From a checkpoint of a small transformer trained on Wikipedia.
Size: 23 layers, width 192, 6 heads of 32, 11.5M parameters.
Architecture: LayerNorm before each block, biases.
Each number is 500 + 25 x the weight over its row's rms, rounded and kept within 0 to 999. Layers, rows and columns count from 0. Numbers have three digits each. The size before them is the row's rms in percent of the matrix's.

# down: layer 9 MLP down (transposed), 768x192, rms 0.172, rows 178-213, columns 0-191
# up: layer 9 MLP up, 768x192, rms 0.178, rows 179-214, columns 0-191
down178 109:511506544521490524454526504550516522483510481508502534534531507545474468538484502522528510506508477488518498541516487503465530555475490500491452540513517496494507502546513449459500501490487496479467508490500535479491498489493502485537474512521508499498478474487525516487498506477530493472520479526515543492511453536429503493496487529508444465483479482500465552507490519498491458497500487504463475521497475531531520490525531526494486462500507543503495481531447496540520487523495514502520462470503566474523476510536476513457492454557523502461491499460500536507506511502520506492
up179 100:504473511470486520481494493527548525534499436509513469516540515475485460513467505498479459450546507538476497484462490518494521504518519505463534546508486533487488544497526514459504450488470517492486521466500500520476492501538485501473466518516498479548530558461534531495493453491467503492519501494527524516497474468498586502490520470509494540515538500535501507512471512481493501535468487507469474510528516526467471500564494504528464479478526513514559501481494525480469485485485517483498509510492489510503500495495503495463490505519528516512539524470503466460504494527477520512
down179 105:495529495503514516524527537518524520530488537523489481496457530526481521480527485468464453473496485514469479504519492497512496493501544541529571495550504497462498518486526476509489532536519502511473488470500486499501501523502487484471465516511498515536462458521496461454515519506545509489545492550512497484491500491476444494480491544542502470484502518509462500523484439490489504457502534560491471514483494490472439534492550489515514548491503516453511472488500509485474521502498477441485526489497521533490493477548500494509544505494507480500525505500503534494535484543504491498
up180 099:523501514483523495476533480490502502524482552491482517512499495523476471538466509463504505451502482478481492510524486469498475478502554557493544500515516537477480496478525458465505484529507494480476493462475549500517549481487543473451516504495483462465513480542480521519475498555481493510498487552486477520493513507516535508480466506515509482478502482539501508493484522493501506473495479524468490473468537495571463519529520512475500459535502503485496499515526481529508459462511496511501513511533511523486478537531489541490517496497553527501463448519548516502531562492492522507
down180 106:497503467550490481463499510484470490518517523511511528472483490523564539478457537477503492492511524474492512503430510509434495475530463469501497500542473510453500503534492530487524539486502494514508510523537514512512491467530510481501508466534513491513503487477531517510520506454483490478504508502472522556483465503494483495507509487537533524499465517495517514496520499516521476468497553485501487530485525499497504520451500497503482508543476481476509554476441535512470488537534515499492453509498484532534492503459480511542514525472523481521507495522466554498527486446487490553
up181 106:452496550524478509482519490502508474493474537504464452491507490486539478498529469478512503473489501489547538505535507503486507475521467532503521524453462470476514522503509514475545496503527530505522540512455479494503470498528501480538503495511484475489512499502517491478455562473466492519457477518520526485486513482516505495522534468557477467483500473457544510497536457475483480501531503493476471518454510501536508429522477521520475497505490498497534468473542520461488485496493477522487513481552490448474502480492486494511487515478515547544523467507486521535489507496531528509
down181 105:469536501486495500512539486510537460517482466497489468475500472504454499457516528477499489493483503492477502486515496515539530485527528473503508479471500517550507525472535486522504533499458497487460480524505494523499542489526480498492556486483516491465478495507482508496561479536490542509492529457532472481515454554488492516504477499499511494508514516541518534523473519508536516521501506495512551500530481527506490491473460481493471534505508511511444528493526506508480511474472445467467491507453487496510449514486523507499529457547511469504478544451517526475498527531434482513
up182 104:497483529517480468492497486523534499509518527507503516490523493498518496494475519493503528454508489526466548479549523515495489482513497484476526537514508512483474479523464515547513503483526475502517516538477477472533497456512507531500483514531473500545508469442483511533461521543502492531480496474513453513498487459469457452527541472491449483490506478490504514471500522504515493508496558512481493506488530455503519533484501521525471507514527463431501496504518501454490521535456519511512521498536497510520512495474529560472535465514501509485502502477487465503474574530505461476
down182 104:450518492456507510455523510498448485499504532498496492553470509514469477519462500500508518502483503488539479489536487482490477496511520522457514500512469515505512523502512530493557437484543492507502500504486516535501508486493503457504540486475488502529433463492484501487515480524496518499508502458510505513506513493548520505513560494499514534459461487545496493490493519555502515500508470486481525512484465531483492507466504476456498477516527522474454530486507515521523475464448510501477484505526487455483506545549530447525444516517511486460494516538514497452479501514534504512
up183 102:491493474537501532507505503514552480490477488538520540517507518489494498489524542493530495480523519508503488489497497506517480514475488480481504512515509503426505518471534504439477502416519436503526482490484461493501493471544471494488456499555533511493511537494480489457504509503509526471469491519447498514535500470482494534527482494547494485485449517530493463490516506515527485495500450525518507449540484503489499508521445517495481507439529500527490527504509496498516489477527488487549502515532496509540507479501518500460503539511469455481493486505520553500495477536504484475
down183 110:471536531490502526507468432470538513510526491519510534505510517503517478490502475509488518530525503490484532513544497534495444526499491497496498511491507530504550493499525508503518498552498485455524481465491535485539536534485466488434487504524510511478529538479465470474467487513472503471468518555514479488525510534497490561479478499499490465506503510454509483507478450528537493524518513480471481511491464542499496509431480538525495497468466506532444466510519523497512514502472486520534480495504513521483501511540496510468452521449508475502496505494524499531486494520524477495
up184 105:529469541477488465478538505525474472497504531494485514520472484494469515520464471480515519514484474504506519526518492539510533491484487515469500504512478539508469561532517524492491513481518463524507509517514568542503522515521471490530500519496463475506504553486492509482491448544511491523489527501532535498454522490516469474500514498491502455445496516508493503532481494519506551518511481498485461468475501514480532461461523490495509492493554497473526511517486484501479495543513493505557482535476518497465511523509541506506488581479462524514474474522499467479503543557507488504
down184 087:473478490484480507512486509499495505500466526487509531474485513461523489492529522505506500525532481513462477464504489484482517524482485434492484478512498494471541460487475468453505510485513504506443524476491463494514531466502508505494521515483497466497516467466501485495509499533472532459486501498502519533552521513453491499552472470475505537498517473494537522511489468530516475529496493549482548551505492481519496439465508526519502509505496511502460544545557504488511509526504504548472502502516489472438519537476439497481433514474490504502496493509470497517483516533489538522
up185 104:507530504515494504480508500493477493476511509503500531516486504551458479526493474549518485474515482483516513516503474514550533512506418507453467492489446515486505525513504524515503481469439517475543444510509474478544508488473507515508493533545485517479488472486532501484513498481503486467498507521476531497498551509473508565476514526506532505512496499515521535441487524518502519469511516512490533542502492505504449490475481460490479484532520471458484475475488560513479494547504515504460484497469477487498514544495519455520487487530487533505487471488531528483510500555506530494
down185 093:486479495517496463547518541471514504519488495499561445516517470467499540532491503459489524505477481497439522502543520474505524474481515502488504507506522507515497511498501509468518521533522488538506545513465519516488468508513489507524509482511502431520480553481465476487474535490523493510487493507554480496492480525481499462519537480538495512493478466530518480525507458469499485441501470491518473478492521528494569515543475536502500519513486521477536531495437489530524461518519492472517483520500487483500502492513499496504485525521557468482505526478502536531523503482518450468
up186 099:530546525508494488503499503497510486531471535523508535499458486519473516500486510468527518475478492469509519477530503488486505535486543522502545515490498498530499542531467489483513506547531496499483489481489497512506493524462507506508500521489447506464480502465501487494486546554516490512493499459570518495496492467502495477506486479522528499515455483506505467545441517484528521467508519468532519482518496539531512474514518462522490514515560502515534473529514493518540467511495502482529471513531454495510520482456444550524514534515534494519534444547492533521505531465520485507
down186 098:498484532463528476516530502494504480439505458480513491512519526441506508506520490519504446483499464492509556463487540487498492508515483507489468477502529487505455528467546490514513475520491507487494501515514501493533523491529528520475472462458492440534473503519487529526507470528521464541507461503496470492524495501487494503488493539546498478495523531479468518520494548487495460488533511509463510466490524514492499479507492471521444478550484495475495518503520496522466517458452538521492458496461487496497485567507471511483483509512467542475507482478524504490500523551503455491
up187 104:465494472479460499486527522455524482572521495480496497464498515517490487526480531511488488482479548502498504459458518512562495482509486478540495513495510513484446512507517538524509525556466482522510481508502491471471479472467470508459493495498519503514519479452492485471554511505513501535517492543525489528496463509474532502525542598502506488498492531508529506524511529513487514482541506473490514494492519537522515495507484530483494484502531518496474511529467510507450448460521515469533514520444523501525484465469509482498509520495461473522467506503523484538488503502507496485
down187 104:491510498460500514463457463454487566500526520515511454495506486490496511547497484475480489519495534497467530489507474492473483452540504480533466494484488512505491460516495504490466509493466514538514512503519467486499476471516484478460539511437476479513513479471498490445518497463493458477512469473456487466529531498507489491536522490489501522484517523484474479522502507506522460575497480518515494501483513472546523536494480470480524542500511486504512425510501513491514483509526516489482478499490487465504531476524511472541496491508523504505488481437508507460491464465531477452
up188 105:513488513474490472488511490449541527512513502503514507506486492494522510478497493426502451505485492490504519496519477480527495495509507477478479482550517513425538422507504472491503528501468479495533483526515501537501506520505489534445480504506463443496456520478535481464505487521538489505502531520520513484502470513490502512533469482516487498467504537511456473490520491524472484512479492542531512469562481478555510483514535492537494482526475501495523511503508484508526486474448486488488477511519485527528512499483519536490500532542448503507527504446484484513489538521561505503
down188 083:501490510496495517482518511519464526498546515547478532516505517526502461526525493529494554531499514502514520498499530536481474560484509535511512480452536461510488560494486550473494492497529558532480496502504523486502506519491457467542513515501515508544522497526532521519526476462453516502511461517517503539481495483501474491476475497528514496589519494496499501518503512504470509494541445483487484531488521477451514507472512487498496507503501525519486463505482529507497471511464510485472536495476512441496478531491504450523514538486495496498487460521509546501488457494462523532
up189 109:510456470486503497511542471482529527491509485494492544497453477506528490444491487496441437515534426471484475504544508472497510547454525521505482506522524493517507516465492525492520486510508485487495552501512507510481506491465497480512486473511540490501500484488514490548529486470489543500486501544500501502480499492508465478481513515461492516489499492492446518526461510456547499498517508523509523521503449521525487501481501483494462510499471489522497486525503492519478438486440516508499522510487491515494429500514469532486506531497499542510487548514461481483519487488507566472
down189 109:491503476500536461478489489497489538502479487485524459497528470509515514491502525493508510545511488439491461488461511509454528490514537448464527432473499452552459477501483509479510501545501497507508522489530548506509488488457518512483469479511504468488471522515515541517519499493481527497454490492487476518511464504539475529485512474525477544532512520499496523457483517491502508557490517500553503536498507515525487522452525520493449497455482461531493486483528517497489507505540500486459493510484467505535463519476481481468484486513487486497508543513534452524471503507497535472
up190 101:503519516524526501477488490520460474531492488525487485533513469517479498499530508473488511511512511547513495541496488505508498522483571477493504536518472512510520566500496500474533541465510488480474449494484507548469496534498489506475535496494491458524501491512465445493522457482513528541496519469500508494496504445485481469498492456486451539477520518515506503462485503469522487524500508519492510479489483511516476437487534458534496510541525509490505518509496463513521464468537527506527521511494527515477503488534513497497499553476500520521448465553508479457469464457529534490
down190 097:489505491499466476535511479485549484488468472526489531489497512453491449496493485532454474501508453437484562505479524483503519497501507509466480481510489474482501485525446476453492477515536496524498505498456514455521520481535483498532482483506522463483525507541534547514465533526501468501498503488499470503482486516543491526490499524518496498505508507508493531499534460515481509508550471532502455539495520528472465496490471532517506482485487482494484518541490503514515534525501525532496491479500464505521505541501517501503511481509453473511482599502476530538513505461498513463
up191 103:519520472466484538462490480497509513450521511510503507521538494543488468488496451487543514492548529546517497499464499492468496494499473528494489490532509512493507533518480528527494495523496469515492531451454498479489518477461479484500489464469466518539510479469486503496524513467509518515457510471570513502473524473475488514493492515495527506517549493464481491497527446530478481502514558487498482525535505495535494505491508494468464480509505544435504501477471505478491488464520534512479471506472504497468542487484499518541511475504532538470462521463501479473538504541537496460
down191 108:508468530437475483459474527524518476493529490462526530483510445494503497546476536469498452469454470525489489482476518512502527496526511488514483507488507438470492475505522479517539514515482491516485481464463505540514488494496507487486484514548489533473539512496488504471502453500485485490485522513489470503517476516537521462481486517494495493501463516495485496512440480524499514505488537459520489495497531495496447453537472519498493490534512537545450512441494490494493503455484536486532486532505470515543505510513482493486471526450558476495519518507464506526483527478492508514
up192 101:537487511474497511515518533483531496499477508503465520447500466519519494504507521446494497457463523483493536470509535472508499509469496533519474524468541507478504499491498503466505527492479491473517476466470502442553479534506527537415507520496470515452549524523494500479547548472506472486507480516491492486522518506487478489503510550532534461508482510478498479497501525501483460512515479463531444471505518512514504523513495473566468489493535533468478507502491523500520487540490509471453507532464523514480483509490526505497546505505484503473480481503546519504519485497521519464
down192 096:486507518534505488496516455466504536513469470477521504527477473470478481481475426509525571502522525553523500499500467515502508494525480497520534512530502521538531503538495528513517509511532474463522469500486523523479503503515481493503486508511499508513490517476523545458486492535456483512487488484503512564494498508513488516487510455499492483497522489537504520500466512534538580536477482496501560509476481492503498483459503492514474481478472516533469449464468499569506526491480491460493479460467500465507495528486530513492480526478468475499519507516497501470506539489523537519
up193 108:523494438464470483493495447484487477474525515512493522441509523496489464470523517503501484539507523512442418468509505526517525540524517467494543517498491522513516510516544488511521464530471509467508535501541510533516523462528482530488493555500522490470528475453524465531513500483472498541483511491514467541490524497528474491484509479544507511490538491538475479512506508550488464470522520505453534479496475509469535470540487519502495497518498512505521536511521506500476489522454505475525512514499495490509504477493551527468555516497481473510506496518468514492519505506499514489
down193 095:472499519529504487461525546475518494555490517525498523534525467519486563525470538483519550489504509500503446505509472543474463496456513487519452448472541538519490482508497522498509508487511514517464518501444505482514501503485471503521496513475486531487446511519506529491508526486493507491509464532510481467509473495496497498528509481526530532486500462513521487520469549492496486559459472456489547492505517530482470514488510447484514465497542486501484419496527463480498483510537465485506478504496513535514528509540513499524525511496489480497530526477493468491485500478507501485
up194 095:505472452508494518530548464495520477544475457449484531514521479494546503490500491536489528505531503534491480481532511494485491468489472492492537532509519463502482493504528520497528516491483501531486498525533495518520483507490492501482525446468490516566527524527490482480448507475474484487493470489508489523507490497542458522474492481464504493431482506497450520531528527518518474515477495512527497498495480487529496524546472510523464521481511498501542482501506449447468509479491474463489475495484532550477503517493490508528528471533553482469494514521517525457471540539519478503
down194 101:483472530496498494485515500483485517480500484487461456517523496534486503502480487491452553502468532491514531536524495460490496465494488480536485512510526481499526490456502499553531496526537498541499486454493445500484478554517501465486472482489488487540492471506491476484516526495493481508474480504511515618529532490491519512518534475565520511477509488540513501472513505491492536485502505536497518514538499489527470521466505504484492476503516474476504478460546539478485532528538509507435549490502497485510517484523500505470449526517516512489508505476472500516472494532514506510
up195 098:522524512508524484513505491502513478513501470511478483492498516441497470517470501548508471496501475481560492468516543478513513523496536477493559507513496511491564479509501507499499493507498518462495527409517510474476480493472533504506483520476529530498524479488479530540525523482499535491522526525487497520481467431484487539470490535512529530539463488538506492523487494498489495516489494497485518479460522485487540483507529471523497471513536517505524492518519529491479506559544533532525505491485516495565436488496473493518542554481508508530515501474523480487493488515525492485
down195 093:476495459538480481473495510514503485479468482508515498522445486519456545514517482495516542495477511499537525566507473493498455503493459541453485523526498487522477526504541513463497525517506495469477476509498483509540517479496543500539448507471473523521534526526525502473544521536516491486515458519507476466497538509551498472514515548516486494487518464475494499509512509525503492514492502488523500468507502533544521522527471525511505467504510460542532494476556530485507511521510463475509518468483485515454583483517522510486493481511511497485501523472508492484513514507515473446
up196 096:514554539510494491481541473530502548509475492475469506471487501502466522482464517481507506464510480466508516495517476477486435517467507534525478522488499545482512522499535440535517493489468445529481508520481478491480514484496438484505485512485474532474486529532470504524496529495510515469500456506500496472464582473505483509477512535522492489525513486477525504492486522499560442521500498491501498528493495522486508536459527521495527479514519501469517534476484509516502483495472516515457503470526497516498491499483515523455485506482496556498482515486561521491554502489468477472
down196 096:511483518503477504471520495519512501513527511522460493513535471507493493503517527498460511499501460520498527530516503506450531474504535506545540529426497458496512517474522505538526503528541552499532525499471503527510486470509496550521518486530493523492460470500458501509495445483517481488477491454498513522533498554522517515471457457506471506477490502511476496470491462508526536497527511469473466511484499503531525471489511472514485500493544519537486506509490484471471488552474490497464496528522471459508484457497506544446476525524547479534509508510498546506479480506532532508
up197 094:509500504503481490513438450523492519498514534498516488488535463521546510490464501498518511507545478497544496500510501475496468528469480507495514508523526499498486517525484500494557519546511463491536530480486469530471516530509481509472528475462480494499471573546473490509509498506495512527489474528494478473541535565525516530481508525487508521510480476501509516501497519467506532503517481477428495509514561511538530450528537468508490494489558539493486503493522474503504522494496491524531510509481502532463504547521507507489469513495484478493479493519540518537509513531458482553
down197 098:502518499501464464466497475525497531460531486540545445523516445509458494510504460479505519534496465478516544548508499456471505528497493505510537487496493500483467527487490480542501476523480532477454526478489497550511460461469467491485505506483557518477532513498473500511528523532512499493511463546530522536526490524521485487447483506495484469497502449515465479543486498479451551493519516469462507521496527511475473451471477526512508498473547500531486510478526495514501540474519514508501492493496494505506513532502539484478533498499472511498522490498533508509489527474472537502
up198 115:490489517468523493470501499523502464524494478534471466491484519514539518504526462484526504493528473469482517484476476473489533487451456515539513537495503509460548542520550515494505520527524520535441524511541504487461500502445528541509514514544457478510564507498503512518483507477511491486514498476550492500501508517508500504485494481509522521482537514517477521453512475478517533488544498492524489496506482533511500534481480505482474543500502443461522506512519453531538461487495520516514508496488498476493516515514466478511493488524505486516506539514457557509519532438473542488
down198 111:498484479477522544522517496488472496497539486549536513485483489462523530491520516487517532471437461490465502499497536446456490485494504519485535480484491477501481517505507499497475507486510537468514470472508469470473485503512517521500448500499506440536514486506489508524522449469472506436471519491532497514495521508497475502541519420490501479483462497499519485469533511511456507491540489518509507467538486494527531531483469495471456487499509477482515488507457528482505456524489471512489537524446537484506474503526478493483477477533501518484531488545500497524521519472492547481
up199 101:509502466481492510506513538497535482512464505494540484464526480445517470506535505522474498524512504468489494512469519483497529522536516528438512521496479481494499482464521449505495486528494474520508470498503452497452461518501528464498517491538590450492473535496511529515504549470537531490520477480488503447520497499491517475516525478502515482481497440491499465506509539536486535517480488505494461550462506489526449478482503522507526486468527516499521503533510508501484470448533532507510500479479503512495505494522476496507490456496491512471485517495460504548527506476503498455
down199 109:517460507485475506528479536486486492518454479526489502554482493518558478501496502489543520432476518479499526519549528544514554519474506524507471541521505553484486453472533513491496470521473562496505533531523518511519525533491497559520482499534494492484486503493550499515500494493518495499481531529463546549499494495456492538517462491534537494488508528504512514512494539472452474493484500494487534510522524481505523499501494499489495481482513453500457478499532504546526514472532489478480529524485496502486455504501526502506490485506524505445528531479525484529511511510477473490
up200 100:516505499498494491493546545480523476478519508483531496509511511469485482489520466472541520495515518558495501485486502497501516522517537505460508527464499500507507542526523482462500491493475523451489483523527509483487499481545451458546488485534499450498540502493531492509481506468507543507517520506511501446471481558505486498509539506548556516523478534514514463494472450487523503541508456482518491524502544504507546494497500524463467551458487534469510478547519542494513516494516492540534502466499519529507508484513444512509546530538480477496494508490487519500495530487488514481
down200 107:479524499492512437468495474502488451477482495522468490520454490465499499495514484485469532493501502527500527538495501476424480497503510459463517487502493573495479504482481517462483437487496450480515496527485497527476530526518470449538507499512459537534495525470511512478507537525491498465478515504530498464479536511489570506500516471496495525501510519511493511513524512496495513495478498503511517494488524508487494498531511466481506521537493461496530476507545441468508514485472446492478493508519497466493477487511500478478507458538523479548502495479534530522539450541491485501
up201 095:487509489551533448485496503517533493519515468466494448448517512504503516515512533504478511480493491483514518455497521484511518538480424491486506474535509497503495494508497495476537490554473519499510478469520444523475514537540480474477472506485549477506513499490489510502521496508526476552506469512475493521505525512495530526491488497486536477487519533533496536516531476491484483502477518566526493490485483539466523511516486481509511555433522484490479511506532476529489526493549477485507526502520545478485513524559495478482510499525517489561510463462493528502487490487468475476
down201 094:530462547482504468537510517507510504484471490522509472487492492442516510479540478525489480470509534479477507482476475475476548513498505485509486510473527462523480502482494549483518502526478522491470462446464550557521473510471508502475491515484504509531457513487544491510502495498467503521547518496500508468458496534513528509502495472487470473490496463469492483489467531524516485532497481515516453508505498508468456464519505509432509503477521500529479547491457479469475497459486513463511516499511507499457505472492514455448501550479476465491459500548508485497475534486496482493
up202 093:517463509511501497522515527538485441497510498514518540506484458469503519500483501514458501483475489485532508525508561511532441484500507502492498540539527500522529500505472502527504508472460458453485498482475487538503525518439533444559461521481489521469481483482458540525552527523504529477490483501439450501507518490510535459472497477495503479506508511483509509511481491474517510524488528490522495510510528494512514461464504516525554518490489494509534487545515484458523481495515506501490432520476504508535497487523510501528515513519503499517455509537484488526539494490472529515
down202 092:536550497494518490515498458494537517513501497565515493467475520505513462477546503476487469515435517535520514457522508520491491522481524488475507456491500462463511538474487506492537515494489533562522518532541525535462470503548517487518472496486527542537485503503534473495491510504474483488528491482505522506492514502501502496534497473502505519541524518542482547468527514537476484514476491534516535460460478484516500523421511505527515472494509500484498491506525502489538454455503462510439501478474512483498482498506455529501519518508526479540525471508487496507513495508492486486
up203 101:499509491547462493509497468502450481528501473564542513461497534478508476516514527470543507516522485492551476490511471491488503509476484488489501490497553464483494467478479497498493489504491526535526535528510484510516511506450511469546553480451499514517463519472484458525483541563513488530499448459475445526490497474493488544499499486507497543481509495448474479497525476506525507494514489502512498509519476482500510518485512488532469535484538505488493499514531464520511499496533535545500492498537492500488514525503493498504435500524530538486453474503517473472530521481540504523
down203 108:493481512480480461506474553526481547446464538507490497482505500549491501474502480513500502473511490471520518505499499475551482520508484477493502512452512472486537472487458518471461507545510513481473500491540496501472488496513458466513498481537526537490490483469487508463485502522492477496509478445477512481485487477505435470463500499522452505496498487509527506521482477525511497539503515501493528498501519525492544501436515505464495538505498471525526492503553526524470499532477489528521508485509516498427514518500492500541439493493498479502510502478473490500476448574479534479
up204 100:479480519458462503489487540478542484474500490498532545546503527503474492532535494485506450467488509520514541490547476498487524515532507489525507539531516514535502470541475472467526483458498527484460479498486543518524515495520488494499475441507515508529489526513555474479512457507496490492480523499547522493467471513513497505547514510518484534516440479500478475475476490476518451528499496466546509510560478507515512444509490456501510521514504543468513472505510472510540544481520494506511501471489517507477531473541495508517484493492496520530492481532499479510479499510553527505
down204 109:513455529524512518542482470464496472513493527502498487492520515514487509446449489455490450449525478472507510534499529513505483546488502546496490488538489504494520522472475547462510473561485494510470510493443513528528466487514536476494498506493511556549508496528486485525523502502522497486512508505521477546493505510510558527507508479498494581466459459478537508499468512538500487480491510526492488516497528490505518496476543504496490474547510517533495508514498552481475525484520485535518486519487529514470511502491465562496487503521514530513495520522466506533488522504485524519
up205 105:488512485464508521492520491486513552502507508532459498473501497440530510521439536496515519520501474508457516510565508519491469486545448513472480541513488507527504487510532491511489512530521485495499458555504501503499509496489506517453485514468536513533513537471486487497517480454506496462483473533466523470493527470496484524476465544494447489486495442508520486515461491499526465495489511499494502512487502505497471533481486539484457517482560523456474512532540484512497522536504522465500491467522524561500505513497514526487532490492513486499512505479513492514528504553504441495
down205 099:473484519503522448471471509524531517509524484532531517499518517520493559460499472517453527500492512504539467478447507508485551551537454529516527500502500464516468544514511472512505518507466521492497516503472493502466450521498508501543481484471464480494521448505517503514506502492470466490499517520529519505568457502495498519515509504474506536523485529485507505484538513527494528545480506502493495486484525477508480465482534532517510476476508506509554508509464478530495515500488513490488526493438495460511492493537465525525476463497475555499502541571525487484507495509505524488
up206 106:530516480500528515505488529495557473515554488507498489488514521542451461517486484527489477490491505432506502451485513530482515517475460551507530539495497473553522547493508516462495449531557501517489462500444504477485498506487533493527482495494482502480488520540524497492537529492521478548450495488523508511477474516510530489499492519437484514476510477519550502519503469513494472486536469499471506488491492504477504491464475472532505530496506483512450524472492504551475496480511477514529497493496533534523493470493516507476526501508496473514493498558516476527537512532477480471
down206 106:505572508465493559461475526499469468484497491469473476514513512512529483459489468510495512530474508517500497487528540517522498528533477508518501481496533451511494494514493491534486469478451540457504491495521554528509495484454490500505549510487525510542485521487490500523501504534491512505526525486515512475510489479500465538520477492476456520483495490522492504558516455490496524524490486503471528513522497489495501480526527523527507488487498516528503471505521456456469470464488495463501477532494480509513446541425512475472460490508507437524508492518483489501447513475478476470
up207 103:475512489458549516481501489482484474456474482502486456497490500509535504528553509487535487503523468497486458470544519485499547551460517543486500543474497536498516497534495480487526486530508499467467510503493466515521505501529486473531471474518489529518527485504456526496447498466524496469480520504477500513436498511515515527506493492513507498486484509546495478525474480517498521480505490506502500485536528538514489517462480485509432542501519497501521491437479536485502471504515474502503528520537457538540547505507501504528471485512513465507517467486492513458459546468548495496
down207 109:504486515447496517530452436492485478493473479512471515535462493511531500494497498460504504464491510468461518491495492496511492464508471459541520501539486513483542506497497553537467502522515486466508470511485491515453478501501504520501482458492477558502518534495537496461460525496547505508489525450517492511522534505468493443523484516504521464527519521490533502551499526544487469491524547482525463469487495445505510485462476516497503502508477520462526524511494504473464489549521484488487532471510493517498461538507532509513502488504454478510466480516525521521488520475477469491
up208 107:505471513496474478527497480508520504485486523499490477505511466505501467517542486523477501463486519497510528508482526504495505488490513500444543525515529535466499534498462489501496498530512515491464470513508550473467452546485492490483442540531475509464567528516530499525563487519518466527481522487512554500553493490461486463532521492493455500545510511516517495520481511545550461497518493522519476516543490528449504497498547492490507487502499541470484491523470489507478523502530497458480470512492499537520473518533494504480501512450534502477491538501473495486487488476521459477
down208 103:467525527551522512491502517431512508485512510499483495505427516480525465467519528488496491449527520526504477504531507510503476499531489501503470471488514509495513488528551537478473483519546529508531508481474538494505519488525495467508552468500519534505454484489473506546460506479499511498504549502491504482514525512484505487523487481477505537474511442537490489457525499521519480531505483531524458499485513476489513470491495496522527472512502492528490464470480485453516501479507506496558499535467449530441524516501515429497543486498462497503475523525517526487508490488477484523
up209 093:553543517490470495531503567492513527535462466502537478514487494498446501490542488500525489448524517460482493475461520505487518457518511500510499518502469512475520516571482505526450453503490493509556552496523506491536533513455477488458541535526532495499520517497498487497505541511519476502555494513466509475473520521521526520474543545496504468520477495480461483506482474495505459538485501470486491480524509465478517440523503492502479520488489519503493511527461521487490483505505510501545489520488454502494500494478496484473515523510535548500507513497465508496489464514512499484
down209 094:457554502481490492463498521473491511526469529501517486495521543500494485446465504489455508473530494490533504486484489487490528492523536510494503489517502496486512520479523550484517490467525542477531512515464501505487517514499516492555540458453475499489515501481497471522453448463535459478519518531488528486497506538454504546501505481518521516516482485489499463497484528510467462515471458534496530493520548483507518530498528534510543510449486477472499479485507459515548517482492524475497485498476548484482526529530509536515489474499535487503526491493507518493476558444468482491
up210 105:499491477496489546449516505501457514476535545510535488498506535502524457503506472540498494493488499553485530517540486519485470517505490518493489489500487516507539550482481508451473440509511463525502495486498494508553500506506459500484488466458463506501511477497462545497506489526522513462467514533504479536473482497482532507483519516514454475484517510533489449506493500501468482548474500497453476553517467518517513518509514487490449525530508498516482491504473493503499497437488478494514477459498521468525502485528492500461493512545476511507506506524520587494482522524506546474
down210 101:495483516471496416515503500506475504529496517465468503419468515492519490476480495487507499496507501474526530513547526496479471488507493500488489511481493510490520526477512507545446513497539460500532515517525491479502546505504490488513565485467489509529459485484458513545529497504502494457490450525498511474476484507552513522555471499466535521473471529511520508490508511489513460535512509511478475503508487475510510528494488523484536543469487525512501480516492493525505542456467541498446500538504528488508491516479492487531478490519498509540492510509491451430485547489508489507
up211 107:489522515457473467535528443500476534520486521536482481502496492513493489501514515532514522520490535487511489490505500516512497503508472534515550550543509531480515485547465508433499512485518481531524455529528473494513493513456504510483493507487468480478476497494468501504537497457538489524496528521496512490480514507535514483520481466441494513506488490493494456504464506513486483518477456471523520547510503505506480481458497494488501522530474504488449445519476538537470433515533497543521489457525482532517492447485522532519520487473468527500486491516494527463480512498477460525
down211 111:523521484481492471524487550512466502514509498544455474538494559458486515478516485487517533453474488486535513496483508472492500499480504472521504495499514524484528501506457499491522498508509490461500469478523443512501476504521476494483512466494472494513455504484465492475504515510516473505553520483486561518542471526496466502505459509494532520524500478502518484530538504515497511614481489491522508503553523491510465478477490495524524488480511481499489503481529552481510497489510506492466485493450455489514468487474505548516472525485495472497550518523463515502492500477543496547
up212 103:516493512489502493482478475498532489473447495542503478495489481473504503479518534429531470523521483507497483486512486481531505546524540506524514484516471512507506497501524457508528506477470436498521535488475519500481493501489518470504501502485540496515485519519531470499530524528509460491515511510514529480525464490499495497502558528514511476531511483501498507533485455566497489524485502521517525486476536555574515532461473524505505506478511470502473541531481555508541489514495508541538514472483551412497509492515504494497496528521502506466476471464498508517517503478514540516
down212 103:483530489514474489453509535492499477475539487477477526495543455528500515557481489539531521545494507488521510510497486467548471467460485493515461486481527509520487496494516504500502507529492532533521510517491475506494521509474472485501472519535490551483520482522516547523454525529466504507465462509549475521512534523491509517472500481497502485494507443481531479504547525496495537511529466516538501487508497488460465476482536524502476545483498473489517479462490506474505475514508480485473510505483453572466504518467467521497496473496536491511512513540511451511468476451503469515
up213 100:489501512519538495492490513530506511505447474495528477525475512499470531522513499524517522477491503480519534513504508510534462465491477507513498523537511463528481511459503524491499522559526503491543510519480517468462574505452508490493470551480557520474491510440526470478486482505490510502518503500487568452456495529497515563514461522498507463561547506500479522462512523512507485521507493493474467551473491511475496528521509525475513515506517458480476453481524499489510493495514494555491479479484509520495485506528514502485443455511520487495519519510487518493509524505490469497
down213 090:509498482512475509473520521456476458462522514498483512480488515455462514493494502533454484526512507485516456464461502497472483475536498509429479522527482501487492471541494525514515443482468511528471475473511476545551479505546544497529532525525485506517507474488514497519491533479483475492482467522540481487514510466510504491515506464530459471450499506528514519490506478477488506482509529495513532466488533512517497497500454507509479508496508501520499544543503501500463473469504514470536503531562498489482510493449475548512501501497490501476499509464510494492469557501526561541
up214 095:577518517485505494481496498537466471512495498507476506528501475533474511532454491485491492516496462506474523557504514486485482491534506475507505450510465571541506489507511477512509535527488487497495516513532454512450525479481462485511486482496495493473480518517469468545518539498516540503496475536522524500495523501506520503469504486469472528528531509521492513509518472513495484499464550460474481502456493490498500473469473526523542499502493493484527476561517490483527498500505479522491491474500478492504466456471490490512446460496521478552442514487509476437464480468481504509